config = dict(
    n_layer=11,
    activation='tanh_gelu',
    norm='rmsnorm',
    positions='learned',
    tie_embeddings=True,
    parallel_block=False,
    optimizer='adamw',
    lr_head=0.00663,
    grad_clip=2.0,
    schedule='wsd',
    decay_fraction=0.603,
    train_tokens=194600000,
    dataset='wikipedia_en',
)
Each number is 128 + 24 x the weight over its row's rms, rounded and kept within 0 to 255. Layers, rows and columns count from 0. Numbers have three digits each. The size before them is the row's rms in percent of the matrix's.

# layer 5 MLP down, 160x512, rms 0.0654, rows 43-142, columns 0-63
093:156134089076112160122108109132171152138163162179102141120147093122150149117128151150103144117108118116148171151161159108128098150156132160154117141079132119132089174130130123138123130176099159
093:168121149117121111094093148118150178126088115088156112140134148138112141092149098102169130119143109136148060133170148155127129098092077133116129145155163105143122146128126137146138123121125114
097:144158131108122142147151078141106121144151127132124136138124123186107134131124166071098106111115117147141049131125180136112143125164106146095134135141134140130148124161111133128170122144153118
100:137140137148145123127116109161138104159168152109149103125129059121128138124153151152125111132109094138098133189125126106118086144122136176124125139095129148117144103123136122136101123129145153
092:111142117120171151122103099123124133078122111107119150144141116126107112132119133141099131127118147128130077149139126143117110154077092158070139114167088103132155110139163145097149144118087115
106:103123083119105134120124103159140152134135142094094080137109125135142110163124132099173165118120128143134062118097091138139109104084117126097106124198139141124089111081103091126122117119118020
102:161126084135133105112105135146094124117118154123110170144178111125091144137126184117119120152170134146141108103122160121132158120146109118176106152120106135152165116107124073157147134138106164
105:091151140188134133096138104112176140131124096147181106122178128152173118129125152133101127160125159106120117135144127119102127138079095097118157134135103103142134061081089118074148133106131100
083:125133130159127117127143131106133127132109117168108102188158144141105143079083114109114135124106109141130172109131109109123128104122141145122129122140124132102136127110092147109106106123131192
095:132143135123096134149138132124122112116114095138123096172134106146177142138102102141120135137115169158131115160101113080126106138124100080109104156112144124141132100097092105116094124107089146
103:128103137123152122141123157089165110100100108143083120106144163137151176146147162155119125105125125108144104126145113119111152133099154147110125165102131156131133205140128166168087120137157141
107:112100116143091123120128106134114155120136129139152130097166140132079136140159154125141095106135123147128141137146150078127133166121159130137160132124135088170129152083146112154160155121172116
100:113148132132141115155122156145102132109093142143139133147104113096143117115133137104120111122110158144112130142119130139112112143133122161156124161150154132117145144099131086124136122151117104
097:114101155159087142129112097140143098114125093113086138101132102089143095130126112160123141101127156129124135108141079115120121147106142133097121146091134148149133153114111098142146123134113097
093:126122079121147148135130114126131132109127158140115178125133097132131153145135163075167110181110178121122108157131122156105150161145120143135128138120098137147112110160123091133135112135149125
102:087126160134129102165136128110113153150110150076107118141120109125111131127105191128166080143155122111126139154129096141124081130137110153120113134151151106107150131101145082142099137137077119
099:146125159085135124125156180117109102132119145162111090144093154145098132135134126176210118108097101120121111119165083103137148128128135134136127133142159151159159103137102113116130132208123129
102:143153114112144128076127118139087140144178133098109112123095131111122074134164136162159063115131117143118123133121079103129109099123134099092113143138112110098137096175120136098118147150068144
093:123146125118089125129091126124130106135162119126098129143132178161095087153118136155112163120136167137162130151115096098111118133127111084158115142082149095092128130075108117137147170128151144
099:130109125119127124181099149163151115080097153141152128163153107159149091107089171141145157126130095145152111137119123132141177084114169123146137145143122113123101150145110098110117154118167180
105:140135138111124083119151127139124120144126108116087155135123118127124151146134152141081144111144150130123138098101130124138114103122111098144109066132155133150109129104102126160138146109159124
088:085115151118138137141121145112133100177152113085132159086196153173151144159130142144114133141134124118095111143093101137108132110119072159109105123096112125100139175120181159085119109106109124
087:151130163128147160133141102104114115134150127120117160144143091124094110131141098134136125130115087132124119108153154145111145119157128169087136138181132121163176155119150177122124131154075119
099:107144139139116102121109190141118147137082122104132133102156112132124093139157165127147071138126092170122073062102118145138122130130112095171116128145136144131085138119123129122139100104110130
105:135117104136168136127127125127146164142153115153111118170122088144130127132166119099147109113140153099098152173142165141141072168105153139165129141162145044136112090130105064085089149134119166
102:101117148128117103150156176117133122122128150125156109095142132145168125130131186150096125121114121125120111106101122086145150214141082100083116158104121167069100160136184126129124129137109138
092:169128110150130177116107110170133181097125090107140150146138092154114137118107080140138105123159200145130121170111118100126153169170123155117120124196105141094102113152136117108134130128147055
101:123092110132158151123128107127099132165142082084123127099122098140122103110152108203134126097074101159110143102127110117138125114169129103147143114144107103116106135205145124126115118132153098
105:119151072102095160117094118112099115129142088094137141114136103144151113148109177138160133081149175148141114175095151119147086113132111117102139115117103077159125145144077099099178139152138121
102:126103096100116144116140151111096100151131166167142094124118131131118119119089120140153156121111080145160126135138137103115106120142113144133121139166154127128141130126120132134141131098107099
103:126165190133123160144135090128151161113102112173139078136145098103118144139141110103098135130149141108119109126086133144147160091129133136155140101139134178144104150117153177103146152125090140
090:157137128104167122151139114082112108130154141126114156139135133111086145107123155101135100089116111108134156097140144129123153103097213090095172123090099194094118162154109095120141112128164165
107:106172117120143126127082123117142092135137149091134149126100127104158076139095153143140113127137125099149027137145119144128119130104083129127144157102131080141113169152145076127118099150138062
093:129124114134121137157116130117121148110114130129149053156125104133134136130147108140151124147166088160137155058108116141155153151128088124107118129123101080140122090135138126129121115106133099
104:111081147156122167122133114137127171137137137123137163165193114137157099156103119123148164129138183134102154146145138117130126079152118144094123092121126143117123137130066137130095108098149160
100:133128149171104145144133125097136153119131079136071141101087111096089125126077089125083128132147216146139153146103152115114128134132161099130127155156117134087126126148114162155138119099110119
106:118129103111114096128118133139144125156146172149147047107086130138153151127120071146166098151092095140081206137153114145153161132099146084110113121166136148108181150114134123149112070153143131
094:111110111101091168115086125114123127129137104143130112121138129160169133141100109152136149075153154111135149068138156127137120119147136103122099146123098141103151151172156093143096143155131120
106:083133147090160132123161166111105133120104134123135112114108126109149093131120151169056048072091160133147124124118130080148089142133125125141127151114096120149132129139118109142099132157139149
105:128123161142123132129110147138173101126109137109164148160103145088178159108160146115109095165151115120115083090131117133157108162126097155148132164159128141115140098093139148126140102107085110
101:180129140146148141114137145155137113110145126161137114117131118102149128154110131094157160104128121110168122149131116137118117133069126114141126145096136143150114107147164170133095111116132115
103:121113153106111141109085127100105135137162095121123153109164125168114100147143150182101130184135136123126134123132154131136114171133078152120138149144150160116115156126143165121114113155142101
102:134139141140131136142092118092165151105104124145113140112166174102090154122121149137116201143133140125132162128120130105127133149090150184147106079134109122088179132121118084136113109058116164
104:140132145109127103133169117120147161100116153129164147143127121088123144124123110078141113143146151137157178095104113116131091171139137162155130140162143119128158106121136181149104076110150110
104:127150126131123128117111116140149147119096150141126147125124107126143116123066187118103124109105154174113112103155091101116087132155105125165139156113091082182119085132104179156128115102075145
097:115126126076157088114067125125133097144169130147106126141108151108152130129151174154155172112144104155123134126129160097132104137113136133095119087166113113101133131130159148148135122133162131
101:127145123095120156149105131107120138122150159130100149073107192149098112163121096149184170121123137159083149118110164151130151144099105101129125125130114160112097163145152164136134141125154183
108:119121093141095164084130076126194151108157111148114113118115070076103138140122129150139097134162128134080120134112158096118134127129110120138105097083124146128122095103133158134128132136129103
106:109136132124087161123130181118088137128150151113087113152087111139092118173145198120075114124115121145118153099129163130103144129136152102118133126131110157159128110171147151103125129127128155
099:127088122100122140141096155125111115133121115141061127160129135132124121136127154128106154168101111127118149108147123096135141112119121141114123085146159114161165124116124174073109134146120124
100:106119130080103111132189144124162136103144155108129108133143179103141137141130087136107127141129125140142141102136107147115123138125150149134136083154132141116098115123143156159150133115109142
112:110119122160118120124140124113123171120095128135143147158118130120114109127138093138108102130119167133111116116114109123126137154133086113157115113135157115105139104121155127126138130165120100
094:156096158172171108120088112141118146139103127134155137133090132108110146110152137121184099109141095139089180101116156147133162104099110090137137164113142172157121143100127109124121102149129137
099:119135081114178146103171128115142160123097118131140124145159134129151142145136133133161104131141140124070138152123114141123107120169176121141138138114116094140160107143126139181134137123124157
104:105119157136107100152098141124124148198087135093129135124129155121124104137130110100138127124167133137154125112119106140130125109151110144080143130190143164101148197110124072132133131149122112
097:132139152133100122151115137134180151108146108097115111118147161104145131144166147132167171129127106072172086139106091129098102133125156133108081129206120149146152123104108135115114143131115120
095:157126116130132109155160148138134114115172098127147120152112104146154095132111120141099095136142098132187148118135159160126148152100146141095143136159126116146096123122120143102142114140140148
106:166103104119111130127139125154090112143100108109133096162114109170135134129134153150174132114153130159132094144100153161145127082123101126112135096141151140132106142111118152100154132137101137
100:089108107126111123124133136133146149119124126126087147107074121160088146125152106128119129106114158153148117145143160166149160138082158140168110106139095108139121156168138104075126129123107101
090:155111128135182119126123122110102133129121103164115151106123084111125162147123091126145151107103121132096123111132119116112127106145116098148124122164104094136158110116117117175116080122111155
105:141131125122099096106132132131112073145158102110166151111151108137168126117091152113124095157108125140113103139137160156124134164183088151180136140149108163141120168123102145164141160122157107
099:132118144098128080171143106101152103123167128144099139093133132132176125130125133134126137125156106147156164092072115143100115150132160095106126125091140117134178120165160123118117135182156144
102:104174114131135135145134124153114111083159124149170090117156138138151141130134101137155146126142134154129087171148118136135150138147078119148130146133179132137110106127091109160121151173132063
099:146111139067115158125124088157129135133139123130099180146090128119102118113147132111130115083121153118115172145113107091131156122109135136165123102106115163127137120143133154155128112101157135
103:108126131133148154126092109132153114121157146132146120175102123125180145124152138098127087155167198121143153118111125181126146167127131107124112146158085175113106098118134114140138147099116107
107:164134188142150106119183121131128145141107114117130128127123103071113171143174138091129089109183127122104132100119138133117111157105135126094144150161155114138164115082161142165100112106117121
103:141094100091151165131121136103126103152139125127114102130152140139152153154139142109144071128106137142157127100137137155120133121083125091151117151130133131132108147135141106161142119143130137
102:158152127112158096111181163104121116145114156149118125124113107136179156144165170163088091133140077137127105166091146114118093117151097105103090100188126153083140081118114129105107106138117129
110:095063133129139126113144155109088143150088102153136172123106132129171159081166149079108141134074137131100083122124157114134157133126105124167120138118154131103115140108077133152112116122130089
102:186157098160096122119131202127093135123106114146143096118165132120124147124174122107143130100164126111138134121140136111111112108139154125126138126167099147120110116142160146156147122178164063
098:151164123086148155134158129138132146104096123161102108121154170134131131119147105117160129137171125119123110123113168149101116102112184170153122166166109128152136157150100161134136095145115123
112:139139177111144128123074111137150122084111167117107098126144135119110134129122139177132140112136118120108128124154088124135118085158099136120102145123138099113114139135111098116115133131133116
109:134141148112150158123127164127147127147142130145117110128158112109186135124150146129153079110118102132124096094119126143136123140148107111137154160180103151121128086116115150121141137137080105
100:145123139091128109135122116123090109141099114070143134100131110154144139102134161099146151139172102104098150116134151125139141087090095124138117117123142159127137126081102128162126129106147154
099:100133100117170130168118107123124122106138150133081145164115084114095079145105133175125140108126134128144141151109112108107125101162132119105147127114083084164115169135139114147167135131128149
107:140099125138119131138118139148160169160157134123111124150155147138122131147164112143118117127148125127140147111129117147132155127156123132140146139153149126113144071158140134104123161145114153
096:130127136156160127150128141153094097098102170127164113108107112121108140129137069141148150107100119152120146126179118116151142128153142101126113144141166094147126127116166155125133138100119124
109:144147138104119127134146136123119123141103146094111122153135119123162127128164110115084107138147118072148149152123141139106120164123147133106165115149125110150123125106121155112140127140142137
102:107140121142147137109093103165085134065138109134151123149141096134119151119123070095107144113128170111145113124153185109118091134113103126074142164158130145095135148154131104093122142165155102
110:104173091118141142142126123118135132123162194156105134128086097118145117125127130136125086100123121127148122092145148125141145156115152147127126155107115109136132168119101110124136095117102149
088:146164103142154128099123094083087132147139131121117138164152170096158108132130143159149104111176132117147104119127163097134098133174137149081121171127100109138138145162172122112157108118113095
107:115133083146129137156094193134113144088165143112110098165157140106131139137106115107115103096091125135091147115148118126137158144156133118122128141137110119133089100136156151045116118138098127
106:122153103107138148106145163123133154102101097130170092143122124135144162139130133169135068053130149093119116106125141121135066131123111139120114163101126105135156133119111153136129168128155096
098:062101091188110149112077091134174155101115116111123104180130159127144118123096112147073178121103138127115160146167091122112130144139133124158129159081153118100137121114140121049086179123121145
104:091168130136131116148123098171125126124178157129108123135134078122112151116119168137116146114148104095120103157128141124128111132080122159105134140108115149116157139137125117102143111132108129
100:086175153122142130100136143161109131147122120094109102143147127096138142149136117106179125099129092118149052162133123111136188145140124117134126160187128113104146149128114108167140158100116096
096:146134085131089135129124116125137151135153111122201105140147161155135126086127126099125092123124096117152053118136099095121162173163131149122132157114122130101141147118143124143157173130144107
097:113141110103108152137147114118127119141118128101180137109168152096201111115135103131122161121101120096158117106124112133119128138147105133133099106108136147100139124117090155132104154162124140
099:120115117109137148150125150118121153150135096120080110124110143096098178151148137141093105119161131152130136110132131092134130149132071125173123106170174117126128143135145158187135090126131182
100:104140163120132117138159147134112121142151130112130127082135149118132097135184115091125103095147115139126143138131103096147084109136073139113128122139091110119136158138150119147087143162166077
100:117140116127146129115141167103125098138096093130141149135122117120105125134146136098126145132111075121102126098123143140124119142142133075128135142153108136143134189137118099138187067131144117
092:099134181156119132155119108122120143213142115133135069160146126113140133106110186169158118137139095177178192094106118146100108097144139134115116128130120163075095075128168159115115143132149123
102:119131097114094107157127136157133112152119115110157099166182124106086125113169131128123098148150122109129154122108115116132130117165102116137091126145137113195149188132119098166107110152126084
102:154187088139081108125137094116172140139115099106155158142129152123144096159158111153142098090157132149101149135129130164122129168148142104091121147138132120120120139168124133121136116206133117
103:154146146138132147136101167144107125144137093140171133094165119134126169130142165114138092102103101104141131164137135139143107138153104107131137158123094171107132154106146183177110137091165117
114:126159118151123134148137143152116154130123125121121158130109142123118160117116159082136124090136072100114161129149122120137112102127165121144138140113106144137158111083122117119135146142133157
095:127156135129124148133122096093104162122152166138109123108167091097120150145123107161139150137130146106136105108119113166121170154133064135169122093123103126131050126108129106143100129122104130
104:141095125154098144136123136143087109148106097090122191183124139117149092148127118137142131133131147102135115166138116145167142170072099143154168121132128109099125088112161106141142110171145091
104:125158191109115129132158183114118075145125120105086121122162097156117143143156109154094095146151085146161115114135106135123103147147103142121131170107137143167124137114127121073117179134149107
055:121143182147157125138111172115129115118141122166148140112138157096167160106112120068121119126117119137170166117132171125114134161138173119150166129144103147163145136095152116144113148165127187